Weights of a small GPT-style language model, trained from scratch on English Wikipedia.
Architecture: LayerNorm before each block, rotary positions, no biases in attention or MLP, tied embeddings.
Training: a variant of Muon for these matrices, 4136 steps.
Each number is 200 + 40 x the weight over its row's rms, rounded and kept within 0 to 999. Layers, rows and columns count from 0. The size before them is the row's rms in percent of the matrix's.

# o: layer 5 attention output (transposed), 384x384, rms 0.457, rows 316-321, columns 128-255
# v: layer 5 attention value, 384x384, rms 0.124, rows 317-321, columns 128-255
o316,104,174,176,190,289,177,190,212,226,164,196,252,276,175,239,173,184,180,183,166,187,302,197,217,262,185,218,163,252,198,206,199,194,158,280,247,237,242,193,209,218,230,150,316,234,160,183,110,209,207,218,226,279,130,222,262,110,243,252,191,211,228,229,163,140,163,199,246,215,237,211,209,198,134,175,208,136,145,220,170,222,212,202,239,211,113,260,248,236,198,179,244,183,197,192,192,242,217,193,210,123,105,201,174,169,185,202,226,155,232,219,295,110,208,192,176,187,247,199,219,152,217,200,310,149,164,193,159,216
v317,110,184,232,278,227,203,200,232,199,186,205,179,214,295,258,207,164,288,294,172,228,241,234,232,223,153,227,197,197,146,164,195,206,202,221,131,204,168,214,193,189,267,290,242,175,201,262,146,178,204,180,143,232,154,198,187,177,288,158,175,186,200,257,145,196,178,233,221,209,178,242,140,215,138,187,193,214,220,185,225,195,194,168,158,209,193,256,204,194,264,214,141,278,248,168,158,218,145,154,233,226,223,229,241,194,164,193,254,193,209,169,198,198,188,160,133,188,205,226,114,197,152,246,185,293,167,255,167,199
o317,108,191,169,156,164,163,196,155,204,125,264,188,185,209,91,206,132,287,170,223,282,131,211,237,273,214,218,161,196,169,176,198,261,146,171,180,161,205,155,147,212,195,248,215,251,210,220,91,181,238,208,265,229,124,158,136,208,203,115,216,190,169,233,182,147,177,263,172,312,212,221,172,196,280,189,160,197,183,263,200,168,189,204,166,208,229,192,247,173,197,177,210,204,225,233,239,146,191,142,180,191,283,156,166,215,139,265,205,230,161,173,173,162,182,181,224,232,168,256,202,211,223,188,174,221,216,273,171,206
v318,114,143,213,226,315,260,217,207,206,224,198,182,214,165,212,191,171,235,204,189,192,113,200,253,203,175,170,187,174,179,212,224,163,170,198,255,230,177,227,179,162,212,274,240,115,174,180,207,225,192,172,233,215,203,195,188,164,300,224,184,242,255,120,178,169,157,260,155,260,153,208,217,196,295,243,202,194,202,190,252,226,160,131,193,150,201,183,170,278,212,190,124,163,232,171,211,159,209,199,227,200,168,122,243,208,187,90,165,191,247,117,205,237,163,225,229,251,212,219,242,282,163,191,231,217,160,217,225,290
o318,113,184,192,251,157,120,177,217,257,101,261,233,202,235,211,147,172,242,239,197,282,177,182,229,205,200,210,189,183,154,147,210,250,296,274,207,217,193,174,98,146,231,151,240,168,203,229,250,186,223,251,281,250,235,283,230,187,204,136,154,247,199,203,206,185,164,159,199,183,237,238,186,173,122,217,171,174,224,145,238,192,210,146,149,129,155,263,254,211,216,189,144,232,221,233,220,149,175,158,225,190,150,193,267,153,150,147,275,244,162,232,145,215,176,213,207,212,232,265,163,232,210,201,148,198,279,241,254,246
v319,110,191,198,151,233,173,204,232,210,183,169,172,242,205,195,133,215,230,237,228,247,146,193,196,215,207,250,170,258,217,252,174,144,211,197,185,263,204,268,172,183,139,200,228,211,183,200,233,192,269,189,208,251,205,248,198,146,217,227,218,201,213,196,204,152,224,260,249,186,152,180,235,183,191,288,178,163,172,234,190,251,179,192,177,208,253,127,144,185,262,229,163,254,197,134,163,244,240,194,251,157,220,188,204,202,249,185,89,187,170,197,220,237,237,175,156,272,179,202,170,237,195,254,213,162,202,202,149,221
o319,109,237,130,150,215,116,90,202,219,310,196,217,260,241,213,218,192,258,192,256,206,235,241,215,214,191,122,230,223,201,175,186,181,214,246,154,266,238,268,153,242,194,97,252,204,143,247,188,181,153,234,242,137,180,212,215,215,158,197,247,246,249,253,115,161,267,217,195,218,221,169,142,201,193,232,229,161,267,209,162,178,116,250,95,249,221,169,196,223,222,197,188,226,129,211,179,245,258,125,159,199,140,165,172,244,223,190,215,204,173,215,246,109,248,198,195,200,232,219,127,148,193,208,161,200,178,140,174,202
v320,117,157,131,163,238,247,203,186,181,231,154,153,175,173,262,195,255,207,170,234,241,140,187,199,213,196,161,231,144,202,182,158,167,292,198,158,280,213,187,165,241,310,196,182,170,186,203,204,141,201,218,170,179,140,189,225,217,241,220,189,282,244,172,222,177,230,193,223,170,183,209,160,215,254,232,212,174,200,256,151,228,186,162,192,190,228,244,196,192,165,264,180,175,184,180,173,190,205,197,211,177,227,64,148,272,212,235,214,158,150,142,182,244,169,202,247,177,242,242,188,156,199,255,242,116,188,195,122,212
o320,112,136,242,222,244,176,295,163,158,245,189,188,272,191,230,166,229,223,205,243,196,185,246,223,128,162,199,135,226,154,240,234,196,207,156,143,209,149,193,213,181,252,213,175,183,115,200,168,149,200,238,190,145,188,203,251,205,133,210,255,241,183,185,167,179,210,247,214,186,211,211,185,168,218,214,218,216,177,260,143,154,166,199,176,156,247,271,177,161,168,228,171,256,121,211,188,237,213,184,185,124,227,193,204,207,257,163,235,225,237,166,175,235,214,134,172,185,270,231,163,171,202,248,214,188,199,171,145,274
v321,109,191,191,198,196,216,180,205,211,222,204,143,144,187,183,243,159,170,193,163,229,155,149,206,142,242,162,162,202,212,174,200,187,211,194,158,163,201,166,216,200,267,209,255,203,113,159,186,184,116,209,241,209,208,195,210,252,166,254,223,183,185,247,101,182,222,276,207,118,211,156,205,172,213,228,194,182,264,153,194,205,189,227,252,228,277,144,199,141,206,206,236,249,194,230,224,174,208,136,171,232,214,188,220,172,212,250,112,151,194,132,174,194,149,236,140,183,267,196,196,275,190,202,212,199,163,177,220,133
o321,110,149,128,149,170,192,186,184,245,130,248,187,128,192,188,181,215,210,154,149,207,183,202,190,206,265,267,210,236,174,203,141,259,230,222,174,199,181,175,243,211,284,210,227,154,164,213,155,170,186,215,273,212,213,198,214,235,180,154,190,191,160,201,120,193,207,250,232,123,180,177,127,216,190,244,280,266,247,212,130,191,173,164,202,174,126,217,160,213,176,195,191,268,211,178,187,180,260,226,256,162,190,224,210,181,207,224,186,131,160,214,155,262,279,230,180,203,269,201,217,231,164,215,197,274,217,160,209,241